Each number is 500 + 25 x the weight over the matrix's rms, rounded and kept within 0 to 999. Layers, rows and columns count from 0. Numbers have three digits each.

# layer 11 attention output (transposed), 192x96, rms 0.18, rows 6-31,38-63,70-95,102-127,134-159,165-191, columns 0-47
492497500512542472463545494519546417516490501526507501545492495491487489496483533517462486494522533487478489480531510493494478588509493482497523
495487489455535523492507482462571509510480530522496479464498473536491523537572519499517486491531496500509501505515441481520536473487481468502515
502536557465492536491504491468457525519537506489513499479472523512509504499498474455507510467498484460524478545475509478533453493494476517519514
469515485461525487494472511474512551502505538527476523450535491510495521481511492501488512511518485486507493525513473551421551483474541466494512
503489490504467515453477514513529481507479487522513472485529491484526501528498514483553514515489517503476508500505456518513515484505496490483497
495541500505521476543487534461521503520546521452538465488518488528511480479490501508540512527519485525457532515517469528451488499525537524470503
492499508540508507525415473505553582497524511516488488514532498486470501477481459486490526539538464483477483459512487491485477443487497529475491
490517536525491465529480486532517525514495511534491540524535503486501519517483502519500494472473474473464483519497494479525486501523523495451485
479438520495537522465499492546473463530497504522504485509522493556514478494482526490469521508534498506538466483497476498503524504538472493530534
503491461461487496491518544453494518454527538457516477494531491543503492486500488513511530510488518524517505512549477521477520473487475474460539
509503463557482530476449472516459499479505493511503471489525490446531516503546545522545496498470492507507521528483482503500557510514527507476497
561512475544481518532476469522517538522489505501518530533519519455497492468514476525505492471485500476490515472478512477464519523523519494489481
499526485473511490485514487487440490484493521501552505487483510506510517493465524501515473509443489511528494507495496500503483478483482501489510
501525488512522486504523495494426518450518504443482502472514449534554439478495518530495545518495521490500519503525523444509463440507530493502528
547488465505498525520496479503495508524495526504514517501517511541520476525477477509520483476503488490499535545509484472519473449486493539529486
521494510513498492530512456534468506530546505466492475493516542476533492514497494492505506493500468501466493506505505484493463486518508532517466
452502495461478497493542506502463453530540503474531498499494525506513495518477507542493499500456520516495508567493516489500452478503500515478500
450530518509525436494493511499440533489537492507521479450543489513551464512478468545500470519518502492482528520479460480516486454519507491474518
520542503565431509500491494488536530505471453494497514457514527549469485538492524486527519505492504471494487492519521498508479506488493486507495
494441528495492484518493481538477486541482501511482511503516515484498500491517537462491477513538510529497470457520505505525521529536499516520500
510485491501501489462480537489492506499510496542496496508510500534484523534486498517512534501510501504480541468513522515498531494511507487485504
422505490471528491431491538478487501513524463474527441465498531537490505498510483525539531539519473517495562472521456488498491437536444467444518
527505483519471507456489488512458487457488456517478462503504492497490522497478540527512519496459497526512532471517506469558503523506487520462512
479465489498512503513508514530498539453503529499496485510478494487536516505532501511513528492475519525503523469513513498498539501521481496488500
507492480493469482491570522489504538471466508471471521520489512456512542518497462483531508480490531507491513518488495508535504518502503530495500
461507468465468505492553457480481432488492491477500480491496509525504489521528557490521472513465540519516509491510504466544482516581498482542515
502517470513496465521503490543498508492502478500533485496523479538503464504497529490504501502448501575506482488531514502525467548475497532498499
494520456554486561492503521553500508515447500482525519446526517500429501488538449506488493493541488516509481512480491509527522512543462503489512
468453518462507502516490496466473505514493510479481505513469474524494523521514507508521483479482509482481471496530457466530518537478483497542530
482496466508512508478485502511517553493495497512501483524501537495493468488510493520503534504493488499507531491527466527475497493495502498505449
513541487549518558483481481530469471522497499504465487506467505495492526504477509484542496510516526540501488526478502512508499475468496517488498
522520504518506509528494512476473516529509527500537467491529520519530473511440488488504493491476483523498507496490496550475480511506510529466483
507468482526528500505492482485520506495538547532532483555517488502519521523478474499506518512472481480517474485517480507438488523498530504490524
500519519527500509487522500527445469498517508483528529487468522419452541543519475531519545478520497460461504515471529473506496478536506517421498
508471454512509543518540496543535512503533516499516499507563468535498478509505487478520496495477467505542501483480478508485511520509475542515526
551478494534466493483485549475514503499484502493479484480503526503469467504451472482488510525505524549499500502498533499470507490524480476458482
520522468515474555489517460521476497476507514495492476474501498465492510544484503506541520516517495509518515526478502531492514480479515513497524
533519508491503542486508504476495525483466494498465482497503513452496493506468489514474501504508486477526547501502514533506534452498515467509515
534549519497510501495483482507471497500496529495542526523501498458466502507478482496506498518502496539520505494477530490535458471496509488505511
482494503536496456480523515477491488497468475472472526449508469542493497492505520437510560512529507482514480495530508460455493484508519515531531
540510525510517491494486471508476464535498511509545543522485513502453527530490476500524510480514536455515496480460534462477454476483503505503492
487473504495519485487510493491515472530505472494515475520509487463539497520519487506514532457485448499467507480534489527504484509514525489536511
494489505502492458461496545476485474534493489481509515496494536497502540496528471567492497461451478508484536507482532468535459518515491473475534
471491491501544532512497504506477478506525514522505476494470495509509492532478495530477480515522507526482520514527502502509499501529492518489523
482534482524506544516524475504521540518506487534519533517514474538484498517497527484516503524488469486481506520526483519539520460464465512499493
516484496501472473547491445488524519546466515450493499508510494492546477490504492532485448524472500509510506493437499522501508509529516495526514
494520470506524518494519508515505511468515539548511465527513491504528469507493519540471469476462516486469527498475529525500494493509502516482462
454483449512511520507501534483486478532515498532509502465488519548483521501485478514536469518498438525481537492514531535525526492491535546448518
515527514453444536477519495511469472474521475547466507525486500507486526535479504510512472508500490500487515520505482483546551495520510511490492
496465485482504505504534506461520524462468510484453472476539492522573466506509505519493510475511550501533488478515523482455508514525507446494506
524504492477516477492519494489463498490483477506467521522499509481499476457518463481516502513534515458478504546498500512508506495495513489492519
474493525450505493526506495464489485529467435483520506471535520522464551492537509484501479517490502457473482509497516493542482515488552498485531
498492517489501427479513473499513498475488489534465500503496484525481510502517513543470494502498472554443517488530482474527502547467497508521499
463529520527489547513501499543540498467496450476535491484530521518472491494510476525475516469546525518487464480490516521529479511492460479426537
478477468510512473524509506482488512557486537503509494524505480476543501445460475497527484454489513457480545503497486552494517456469507500464543
487468537469513493493480550510466549491495520524522475473514510489497508540539526512528546516549492502511495498507509513496498521505495470484467
517505496481487518474464468496501458516513475473499486531467472522501530483460459458490512490482526536487491493478503535487500506440495508471509
537491573492473504502508473477488490481483460479560498484508474539499496536516468467535516479473529530493507531502499492511511538500480508470482
495422493518499499527489474527498544509478493531506489510531490496488538485514514477510491526513490491531504469533509506486537474519498517488544
491557463521503505483493494487467530488497503504552504464443446452471573490492510488490535508494539477455459487491542467512495449512478493472436
501498524508509508461521495567494476474543514500481496486547513498490467536543479461481516474498488519502459511466504526475505534506502495503508
525450536459484479500461479473487479488481496507524503503504486510483493521495488512528536499496519535492473513516478478493496492474475465436512
535511487494430524499486468501475495455489506486523466484460481503504500526511534478520505498497488513498502521457490513486501510485500495512500
561525497502502537486491501483455544488469480509518477483472546506496503458492494534465511520499505469488528499507497494516529500511495488539488
518543502549509479522496485506494509505467510469489511501517481468488441498494478527524491519486543515492505473505503494508464482503515470505503
498534523503516485484514530502482432485482525505484535531487532531497478567494500485495542507505501490542481472560486450463478534520475532549496
490522470548506494491517440532502490518479497492526518500505496506467530489481531493504505493496555481536519462491566492468490437477472511503493
486515460525530482541520536509493514535474474489500463504524523471574483469524474513489515490488468471479520462537490534479475475528497517558480
451493480545537470522478488471528510530485526489509511506536516456478515494527473542520499507467511455457477489495513501490470460491516497522502
479464511487540535496496514541477495500498543512505458445480481505478520511496531532462503489517507532470519516513532502499498486510479507467533
537556495530514492462530579491503503472511484521485519490501455524504459481494548480475522465540533532464526526515489550523486493481502498504457
497502507495465451508470499513492516502467456466505502546463488496521484506518474515462458544468487514470483489453515524497514468518523466512510
511481516482486521458510514506502494490529468521499507480495493497513483514509477517481478502503512513449490516479549474522511498510522485452493
489487510518532521471524512514494462507454503517449496476501504501422486490522503523497529483475469510497513521467493503508485469507501491427493
501528494489458495499523502494499487463518507495471528507478479500501509508508495494516485500482494477475512546511501498536503493541514508503498
482477461490490537506501498512476531510478544466510480520498547547571486553480510515488481491505505506518429495474527490434464515546515462478514
559503461477474537496535478541477543509513500485462537526469500513497451462498471491519493550505516495472472528509515491502462527470535480535496
473579503519512543449504502479542456486486513466505515509508516501491514483483514511428489517432490486470475511491537522479482486481551523499507
484498487507517430522526500533498468518474494552512475521477478470494502541474531474506517520483494540479471480518507490508475546485483541505514
482481494493493532499456426538576522525489484497477516492510544474501477573535527456497498493509513483503452514526493463504465461474497519497497
484475479455479536501457489517498530512473502485524473529497522532477524491523517455540484467551499500528501499533435498520524496504556477478565
500519497505520498449487506463501509481469520489477467474553508497510479458528538493504483519536482535542527518479519494540505494501539525514517
513489502515500515488494528522505513497507512495505470485505510508564512509488523531502475498497516525487501501525513490535463495504482493500546
509538555502491477515469505441499492513506508489507480478521467479558468508487494464527520512508482539503512507493522524509499476528508526537449
486590487522476522457485502478537478500468473490480490521504488501535499413542498477498458527517492507528492503503493580509536525542527550484514
503465511503505480530543556516468521491520516505552516474503512484528531515497487523492520447511477446443484452471532528495505484520474510481496
499487544530520502509516515557557481535491481471520522496533472488489492524494493465505522456466473523498519508520505450528481492509485491548549
482481505514510481485442520493501492503494478516495485485512463531516493502478493481489510525488518510518502513500509462485482443526501477516490
525493521506468530536467494483487533468510515507501456449532515476536512504492496581525507510532473485509523529507537532525484504524472472484537
550526495498487546474526515453468514494488501503464474487472509483515511450491445514467505523476542447519483507468497524500528485487478483516478
515487517456491488499505441457478506486488519498513527506510512479475474505468509481522523534486492507538492478495515488502491478501520478505532
477524530521536481503467498504485501508509481461534547499537488557514520571475500549492533535500516487518491508531539447486439444478494486525478
505502526543492519471458500509495497515502504478503531511505497524499501499501506477500499483515528491549508499482529500470519519496518515503481
515490495516483490514541519490487486526506470462515485498507545483522506475509474524489503495511516516489481497480470569502487526489497510476487
492449502539518490481551530496487479508466490463521492520484513509474516480500497538490493471505489516498513505473497471472500518487519467505513
458510510501498472451467518514468487493483495499470485506521484488528502482487544503477511547540451523498529499475496494524513460538533491507537
532509539501466507579565526497496535496480494479508529452578521515535472518551516510553513517535489507450533512530515478551461489500472489531495
509490529491493492545501460475484507569460493514478484492461481459513468475483499490478503529486526493480498504481517522505465490507524480536485
508503487544558502504494524473489525513506533534440450504489463465540505524474455515501521503542497533497536498528526478512484482497489467481464
480490481514535485455531542494488499498468542489477509515485464531511532472491469500496520545498438533520511475516516440526487442537541533506492
526518474502481510536511495525477525470507526518457525523508482504515517509491477556514496488453503484491508504541508483552478499531503513501522
504511467500515525488508473508498511489486522523477497503494502488510462488473511563471510461491529497522511501504470486483491509508501484489486
483471452448485466506571517506459503509534511501475497516525517495500460462516476510502490497501502465485506515465495525458535508508508534490514
492447466500482511557533510482488532472529547460536527498523520517478511516480524527489536518440519472463484478515495440468464515461514533564497
501493508518477506490471523524518489484497507525517478501488515523509451516463520535487499491465500508503474475509517499479473556495477516512503
537478513485492527505499501492527500496486491501522511474498484484502521518515506506506465478525495525541500479503496484496541490549514534497538
478483524454516515508476474465453543530507535468510492493471502532494497483480523491510527465499455465477500510527490477543523496442531505527533
457516467505537506465487502505513594482487506498512507489530496526492518474505485518497532497545498514498496508484493500474500509525508519486480
539493508503493516483472504504511502515480490504505470517491488500529507486494506506508516509532517495484492508493467515477508504503495530479509
501527514540487534536485509471523530514524508463520487505537501522549496483489481496526495534538498508487514502485495517450454480516512535461503
499509450521520498491464476515562541501509482467524498512509510523460522500505444479537517502545496483481499503500479487505481456482514510503522
525457496495503476500529530536479508502489486475509517511508483488513543514507505496515487472527523478485478492495500508497503525523555536465501
493479509526519535491474482517531455522526516547502531500514491512520482521507488460513499488476471474512467511495508514456506512540497481491504
491480495512490479494494543465523515479505503473553494458510510490528490508493475486508540510517498519477489502516530535464502503500485484460514
505501486496509512467474462506468513485500456491500516482466474488522512501508522530504511512521455536518513520469508512466502510519527498482511
538490462528518481476504526531511555500453470465488497498478484485506497483505494534460501513498522490513493473502498491515554505510486487505537
517520499453481491490496453467438486499494526512520496514517532481485532504496500528475494538469503546521535502506540516506466484464512509486509
489538537506526473496492536482462479495519499492480563469465503500543483523492536510528519507501492468500473500516531481477495500491515491503528
548477488515517500516483470506502485527499513502493515500529528507500522498499480488555466497509554500529518540496507462492481487494496509490479
531472518476518477481539494518475487519510489482473454488449517479526482530526496505500485468489504503461496484526504496558503497458520528513512
463488529485506522479522512476475478543513536500490471475509528508499488544503457540512520477460512509468524551523506479537479489438522512505505
484502491513509490503477503489462536518522511506505475487541498488507479504476458553487482487521490497470510514502517491501493513523507498465533
518524495508449514508495520488497545486487526514462514512527491543462470498501559505490504501492486467483508477530516506519519488503523500495513
505492513520483515496502489529476500520466493498541514480494480507531484520502513507504481529504475503514478461496526513507498504508543495520483
497495497534508517488494510501478520490505494529465479530504477522459526526496502486488520499513499523497530484462516483507513515536505516468445
497514489476492503486462535443514513558518507513496461461508522490480484512514460517532489498487452477495543473490528537490507488501496486446508
525509510486477508470509497470469480482537473511474472533495514485484514512484509504484537493448470523513551476508527524556495497539510497503487
457531481493499502499519503513529503466502495473524493494488510529559493541504493501514524477484503513478492508514529496511516500500486459484487
534492461470458478490565503498486502506496520488471506533528564496506482458473477501496487503490571474497503520494530502528513499478493505476510
495488496479474521550534492487491439511504536517491448519524499497494491504503545493502521473405490454524502475532468522516532488530514474537501
486507498532475490533482499513501508501507512480487493493493483504521496508515546483477516486539522552458505508533497469499449496486458494515484
504473513498499455484457496519510456477459524524522499462520498453509505491460534483471527504477503506501531416546488471511485553461494500497494
494506501471478492489518512543540515547515456532482482450480518491494515505550526500539491486539521524508474502512464473506506465509457535490497
487527481456493517495512490497493536491518505480507485505510498531482503514496500469527529471523499488508515501495471443518535501490494532496512
435476484494523515529501479454481508488465507522489512517523533511541473462571460528526473502489461530503503516524488509510517501507519515490546
539525499493488495509474514488482466535522532500496520539506498533550482494454504479515520497506541499482498525514488485505523478493531534490515
530500522495496475510484529494507473516552516489494510484496490501539469483495440508502480501527485506486513519541494501492486500492540535457533
454479486496486529531511475462525474444522465470517458490537512506495465535525454561488486509497456491543471455497524500470463505517511496509561
507477504517484525503539516514479511484482481495491537523506521498493500488503462535511504425488528482468476494531536458494485517492500487484488
477459551527513505490478532552493505505530492534486497506505533493566499475517503450534452468521495512514485483515495482481507485538501529512533
483466485487485524475489542463526470521486495511537477544469507536509483501499488486487483513478488513472494518435478504500532476490513480459519
539519509550514524495486487508445473486502521485548485527531490502536485511514493524530506507521512485505516551519504511511524505541537495485527
516507480486501512482515492497472485505472482458493514518455467495499513516494504533498499519483532481513523537473510511529488532541520476524542
526520483527539467479492497503481510465467491537526534503490536511470506480501528497509490519510510532534488504505499511546473498483517502509484
501521503473533549506470538525431529515492508448488511533501508525531499516494576487506500502496561497474504518505489487490510520522526491480497
492524466511517526508511483522480485510500483484508529539487525556468464525519473527519483472495519456539477498473500469480459493499505491528494
519488480462495510525526486512463527498504483451519465494507510473544508552505481529498499490501507510505490502510542525517478540526491499519490
497505508521480481470517502520510560495479498507495508505483492486481552496496483530506480475494496511500520540541527471492482486444500497479498
487491502543515451481481514518416497478521481486493524521491512521498484496510500509491498504511504505507483505496473474539490480511528491489543
552499478494477483550513484493491500539533560534532531455463472537557484494482547471524554474537516497506510527534500463535500481513479538516440
525482586488516480522510492488499502546466519488484499470531501487556490482514473521479449532526496526537476470482548522524500509496505500477511
510513510506541472482511506519489492510500512545466510516454438495473497503475484518466505512496518484479514510458527542515489439521550496481462
483477477513508492482491526486443491506540512538528485470418519528496499486488535508525541476473449514496546457531459490501483451451497486449486
541549512525513503489515491513474494460488494539460508512492448511514501494478500509513498537506481474510517496542511503529504489537503535475465
474500544488526490475498524488506502489488506456510469546540511508542481505544482524497502515487520483488490500459484517467476507533508464464528
539443496528505470476539474507514510532503478524476490495482520505444513439477476510514495500483486429495476525499494510476535573451517521500476
554556527504486431513498457519478532507498546520444494488503479503509528507476557483551535507506535455462477483530486506490490495501495510499489
# layer 11 attention value, 32x96, rms 0.225, rows 6-31, columns 0-47
501531479480448486505514544480525515484507507488486479515481499475462509493543472509463470463470499552476455471516570499503524477480506526498469
474478530544481491490470516488456480538505482465481485515487456531509568462482499519512513522439546485521531472489487456532488500475504489498457
531481559557483494509471492498503478471478529541502519482488503483501502465473531485437525525507512483495521509525506503465478484543504475486499
550488533512516503515534508482511463500482517523517484449498515531466503505462497519535514516436468496465506527472485522514464477514522458450506
472523531529458503502501491497504520522495476490503529533528535503474504485512514516513474472487542487528502485484487495493492514493502521524511
478453479463471462493494466543492486468473516490506535500518537489483517528550524491504520475463470455515493517434421504496520479485481509529495
540495560454484502476514532507498536515513496531523501442525480504503513531511493485540512511514505512491487518491451516522441487517510469476483
497484477515437533510505487499472506541511563489463485535514520475482474478500492474524501489518557494507493472480495480461520468532434531501503
502508498492575521530542491513526523507483525445478505491515465479521537521486491499498479473426510502499504505497474469501470479518496524492463
507516510499474499532488472537484495525535512530479488502507519478502475531519502512518480531484454484511569492482511521492522532443509514507487
500496530502490464494506522466514511501462531487464507520527536533467509496491462484531522469551504506499509464537460488530474504495525505527524
541510482518475473504523505487490537483507531486511525505510498479482484520497502518490527488579474549481460503502487498511521480489485449508587
476508489465477516499498489499498448512485527518525501515526493466504497491498499491494452524485550490464504473498507529469522530492517481466495
509488491505537502527449478521454517528516497506480525500457554540484487495497483489491469472500464517495489534494466522524539535510479505486539
506519505516464510468524482482497517530525485510470513480564500447498525463510508469486516526520540489493492512480474503518503495491444479497495
484494519556483508506487509449534512499501541526511518465508520572493468490492531499518491510547534565521502491489489497497531491500526489483509
514510542504477512524513525484513480526475496510469485521546476493506433487498527533512482526516497512486516494447479541485513493518523516501468
530502479499492488502494476512517500495477532507492449466529534485454450487476480478493492433462538497484543530464504539521528503530503487488493
516483498494533501513466504535476507478514507477474469474475513479497517421486467482507464427497546490500452507498456515478474487501505486517547
479515499506481500465545501515518480484534496493503512485494502532490548567499511527549463491468509494514501493535467441458530439517518494518488
517501411477544453544485509521525478503509486485462508466465493485486466523503511501553502487469518490506529534499499511496473504422519503543522
542509530458496509497544478532490539505447508500450487434508479510520493465515524476530461495491526558499545503464498525490522503497480545503459
535477460464511481489462510484502530476474474483504501521511498521506517497504504476507483508549523506475501544492535502485501546490518454523526
504466496495501529509486508503518482521516487458528524467504514515505495538487516511466507500527428469504550490508489508524492455479530494459511
500498476465497552501499506511487500507518526514537491543500524465494499475480544500501511512534507529555468497492511509489569455534527495497479
488489490496456523476501476468467524461459469527542536517447521479499519459537482518500496470496496527500516486484499496508548528501486480487517
# layer 11 MLP up, 384x96, rms 0.26, rows 0-49, columns 0-47
511539534464523491438501530465509466466478498489531582551566548515483523524480503523519525489529480497486504478486491517523512476503524562446519
501487546494498501473507480520468489532509522489504500536499544493478499521485524540541497486483502505522514483482502526479499516508500450495501
509528494567484524512465480508497485512484502508513519493476496474502453498499539492509520501518471551474490515479494516517498474492513502506494
485517494507506515479506470500515490491492473496529488466496500493498520512523500481506498535493507495515513499493513499488492487469485526511532
506478528508481475459516523515529505535502468528541483500456487503484464502506466524503519486490452531495506485494473484488499519471565511507536
484499482492512496496501471503494509509496499516482496515492500499495486501518480503518469492488516494497511495481492470500497502510495510503497
497486500467468499518504495528572510447499469497470583529480494555475453506518536549482525511478500510459521502519461496522493501474533538479539
493524457520493504449470477446470525444457441524512500512479461552508499452567492504507495495534486449496504486508522474522468513443502465496537
481494542489477514455514505478515505471515525492457479502462479470435521528492515512523485525511493493520517541486498504520538509475537494508556
495498503500490509498492494504500499497499505502497497503504507503506490499506510497507506507496503498488499495510504495506491495496496508498491
496487510514487513491505518496508509501497502498492496497490515510491497514522502507479505506508514492490494502492507508499506508490509511490494
525508504484535497511509504460493466500451494483466509480500520499507507506485496518505484476518528519510547502501480504500537464499511541506463
513517513538480514508500487537495479492513500491530533529507493518507488477495516478481501499511524509508495473522525515510501506499511515480461
507487435510463486494495478461504474475527451520459479503475487490507482485449512537542462548504551511496479511502468516515462474510456504520487
519512485503452515525479512489498527465492513521495497484485502501478521494478500527488500524487532527517474512503514493509488489488513508504510
478559534557501478460510464497490472526475527475449520470449499487459506500537487461520543515508499488466510458524532495519531482485524532522490
471480502485560466484513493515491530490492504528490490506519462466490494520511513495519476519525488530555493513490472488510469516459484530510435
514493504451470561535514497492495433536467512509529507443525515483498502487538509518543442506548514519513493534562494481504483476528507443465451
499511477475494552470507467501488490514457472508494487463463484452481527497502486514505528487516473506505480483471463528486493490494525513521517
454527531530526465497542534520516488554557480514509541491513575532481495478525513485502541528465481494489484487517474560501486466455521501503475
479513530528492468513485494539467510510492521481501476518496493510531554466479483494500483485493477499488507526499450485499487473486513514475501
492479480510475487499534521516501476510469459537510492484460474504511481494532520487521497473477523514478505505481501500520509471475537454481477
508518476524478475501480496528497527489507526479535464450470454433515517505471512497541515492506523490520471439508498442485509467516474487511491
531514490476488504491527505525485481499506495497501472457506506500498490521524490478510505488470500500482488510490485485493476505498538492487490
498520474479508490500495515479489510494485518495498521529536474531499501504508513494489497504473486486461487512514517504474491507507528486524479
472500454570468508461520453497477500523440434493473501519535517510471510533495515511494461528520470503533533539511511534472483460490548503526511
497488492416488516493502508497472499528472509503468550519484544497485499521517496467532542492525490492467470527465477521502490511462486488458529
520489526546509462470496459491487501496505491471527518540502522464480524462457518517466455462489548511464520523507505518513477521504506476538487
477529494495493477506484509482488489483480536538493507492528530485515513514479528483500537544543505514528492509502462493504487494492493493506537
558553521485458483446550504494437471462458525548475532499516518509472510552520469518512517456431432536476505498535472483529516459523501500487497
480509527503528493467537477440475488486490444491551518532465455470480518570501518495521495505501474482481519511480452497524448500438493495478525
540498501536517495473539475514496507473450495499520503511490520492498496495515529506497487506527514518516466522501502508506500513505527508507526
514503481521505455491485497500526503566513496517512510481457479507474453448539536484524497538483454440525515455466498509495513466461479496476518
485519453506561481527472509493486471470495541533450505512509505461519515486511501491487518487550498512484510505479508477514482464466474511506554
470504497487454480485496466546508503460483488475537508527493518486503495506445476535481503536522502499443512478496506538518464464465475522533476
522543444476485487479474459548466480517445489532488485481470473514492553447514513508500534475509481520525474555445483454540482498481529496459508
513480481508493477466520477480466505489507464521517523493493497448499456556484548469486470478488515483567506475510467478520505495514541497460519
510537484470462527510480515501483494513467500488509508481512476521523535503511535536446507487511498478502498518484507473521475520511465475432512
477509482533484524496469483508516460494479536518503463500507456447510477481499497499543524459477496478491487500535492463517522490487483480485529
516487457507523442484514522485512490510520468485500474518473485470490508518483526477525466497533529519490477536528502503505529468509483500505503
498511466508512508481478437496463476525518474481525519554477485520481531476514526531561497509527472520477505536510531521515496484523501513498534
515529493499463464447477488504519477509491540524532475510499520487466462468498501484491453470455486544520516461490506520494526484482494517499518
458499454494474490562465463459456478482473511514463503542497532540466527488531479495565452475507445458477531465502537487435471476490466541490526
487512527509523505526496494475494488448492522504532472487500486501482499489500482509475519502498506466521517506490476510519498514545515507496493
498484496516497482458514511496518472505485477483497495504526501490488529476516498470522484545470479482515547465497502531510468492464490530493525
533507499519486509464505490480527529521509467492513527483490523520463509493537530532498472483499503512506480489465486529529531504521514484520472
520517514469517482471516437511450490560498468507456492548526447476482494471515489500515472516477452512453496560474470530502485486475521515460526
504527505516507484504507516484481536525496510484489499474508547484531572504512524513495510536497490494482485496519501497535473488492493520513462
486547485479509507493496464527481523497497517507518510455464475483504542514543519504504512535496498514526449500477495532501514531521542513451485
513506494456481478445440531504520520495487530500536506503520530513498498500484500514466527480485514488524479505514532516486492490493488504482507
# layer 11 MLP down (transposed), 384x96, rms 0.0796, rows 0-48, columns 0-47
496525499489497435543548536475498471526514477478558499497521495446517440531530490520489498539531470491458438472478476472471512509487499611467490
500467513522535487502506473501515497480525502468507511491514518517543509516508514481524505488491488471513488485492501563479493494532513448432500
511509490505502508491489551494511507501528540521499499544484490491514496506512479465455509487498516527495476466475488534470469484525515531501444
496502483507528507480480467478493474466484482529501508490479486476511544507513517490501500525473511479497519505483487495514486516493494517495530
517479526512486488502492510509547498446528487503528497516461466530524496485549473480492511493467500531475534448523496491492466553496538535487491
510515506507486486512508508499491495517516490495512487506510497477490497508503516493493500518502510510500506501485505494518489506502506501508511
504498514472459430528482498523515530511533508490498538504510510473505428545500498530465483510536505501477506485451494498453460495488454548459522
512506472497495495489513474490501507499505433484544518496472511524494497489515477474477504485498552453483493530496483483476457475420461420513486
494469507493510516498536534491448498495490502482481470456442498508492433522469552548536492507524491500510524518526464496491502532466541507497501
497497491496497506502504500505499500494503508495503495503498500503492500503499500490508504498493504494498503496504498503489490498495500503496495
509501510495490498494488503489510496507503497494496510499511516499490500489526485489507488508477502501504511505490498492512498509504497493486512
500507535504522462508504479527547469515473488456508467506465446519474511484523486473502474497482513474532486506485506503479466486512531546483505
523496484500471475504491520496506523504485495490469509498504508498501525487526518479504496512506509512505509515474502485472483492476547488500476
532499451476519523461460494472495510471536499532482457482491499511553482483448469525493458553528513531482450492519487526493485459495458490520490
514511481481502474510495479471516495506519481482497499503507516502501504483546502507473495513506493505524499511520491501507517508515496502456546
509503494519486473446453426514479480508462556432460515522473483490500520492494453488496489513513485522482550444527536507530497494537474550513509
476498489441530474499495521472504513543548512473542450481526487485514507525451523451466502515505517510548474531499466500487514478489514513526470
519505501447491540492493474498519465505500481515552547476526516478532497452496486502493426509460504509562498525515510479471460508495482468464422
508495499482509544492481496508503510511470501481479477482489473469510507487492506499503528468493491514489479476469485515485521461514492475494523
482451515491494452514522486472458491562558499448499494510489500492484529470481519494500542555479487457523511504509470547461489489540493495545450
485509508519503469500532484519515526479463540508482495537485478521484518499516511491503469498495511510507481507479491491482458490502474498459497
524480499499484500511504469518525484500503455498533487527470485495531470455503481461508560477488491531511536505489497492470497504523561469479531
519521506529509497515482492509485476498514484491567511478501498433505508542490503502527518482513491519495498449472475471508522497489458504480480
507515520493493516492483501509494506494521504514523479490492493501486511506502482505517510469490509510510529527490488508518488480467499510503495
531495523506503499505510487507502470541516496515493473478474508490497512482505480503495518524487507485526502498491492488544493496476493515500521
491461491534473515445526527492517528520482463471502474488486513524528534503496567510471453521525476480513526470481550474471460504499539460539501
498503490474535480470486534463498505570508569514489484509437542525501477479544491435532495500592489501514487539486535464468460497496492502507488
489494506519493496504511484497496480534476506481547504460501498482500478490482492503506455501496520481533508492488490505479540496515493482572506
482472474505506476484493534468484474518516517505505488507515517511504484506455492507479539495506525511515499523496497516473485494510514549512501
529524537472517481496536521521466490496525485518499473425516491473529568515541525532501586529551498506523478518555523474506559483478471467564445
496490521515493482481510544441463518500462483481548514532522432432554498499489527499560521467493551509486522483454464488518468492449524467487538
517506510520479521466491522480488524466504543496492475491493541476521494495487492503471484535504531519524511545508519507538558494535515486512529
494475476479452471483489530523530499518528501483531504486475477530520480505490556500514468536475494503493475484517508510435550489434468471523492
495530527500509526459488504485475526558569511506521499476507514513526487501491475528508506560517525556528514544496498477458505481485499538516527
520478530516518464485459471542462509442483514495538515494498535470496490524468496535457512512521471485497505464485522528465491518499482497497488
502531538516483510517461520520494497546486501514517492471444506531532545463511462493468514493486478536524488499487458464531497521498524478446506
477481419478504464479507504464504536536563449498546523490439460519504490569475564514513488439530523495567514524475489484522481539520546520511493
536505489479523530500524542554482457487481539472491483498487488516525493461504519531455523500539480517498485533496512464507476500489504486473521
518480502496469521484508508489489510495472521557476558523545439442546470527485497483508528481505484466475506517491482507477539506528498471524502
530514479531534490489487555495522510512483462523490472540496483510472515518463485494502474500535516485497480548496519489521500534501492538515472
452465484495505517492471485477511527459541504513520499522500507525485507501520508463557493489507453557427484454472520518490457553531499490492506
501496491499481523491502523524471516474502530462445510504509502493489491461540501549499506499475461512502486486475494495490480501490486508520525
463495509492459548501470508471501512523559488459470517515520485558538516512485470481518492524547450438530525484473543493497525521508551538468509
515495517504504497488502482488500502486491481504515519530487480497477512490470515498500502472493523483517500493480485492543488522518490522488498
479482480502527492471522504497489497479511471495531531529491510472496531518481528484508526533472523506516504493483497499477522480495532490503490
505525502530496494509501545520493509513491451466519494503452502507522536497484476523500463483483522467533464504491495504488502530492497479504473
469521542464485481480454457495483481535439500499496475526503463526524508487539486502516521526553462462462503535485493520517499500522471538473551
507467479466527509510526503494489478534511471487510517507503499509511491513506539494491492530473502486515499500530507537505501508476501502518522
478529466494523483484505534530501546501488500479532439506471470499527558522555495481486561448498503555546460498508501506510518494548511494448473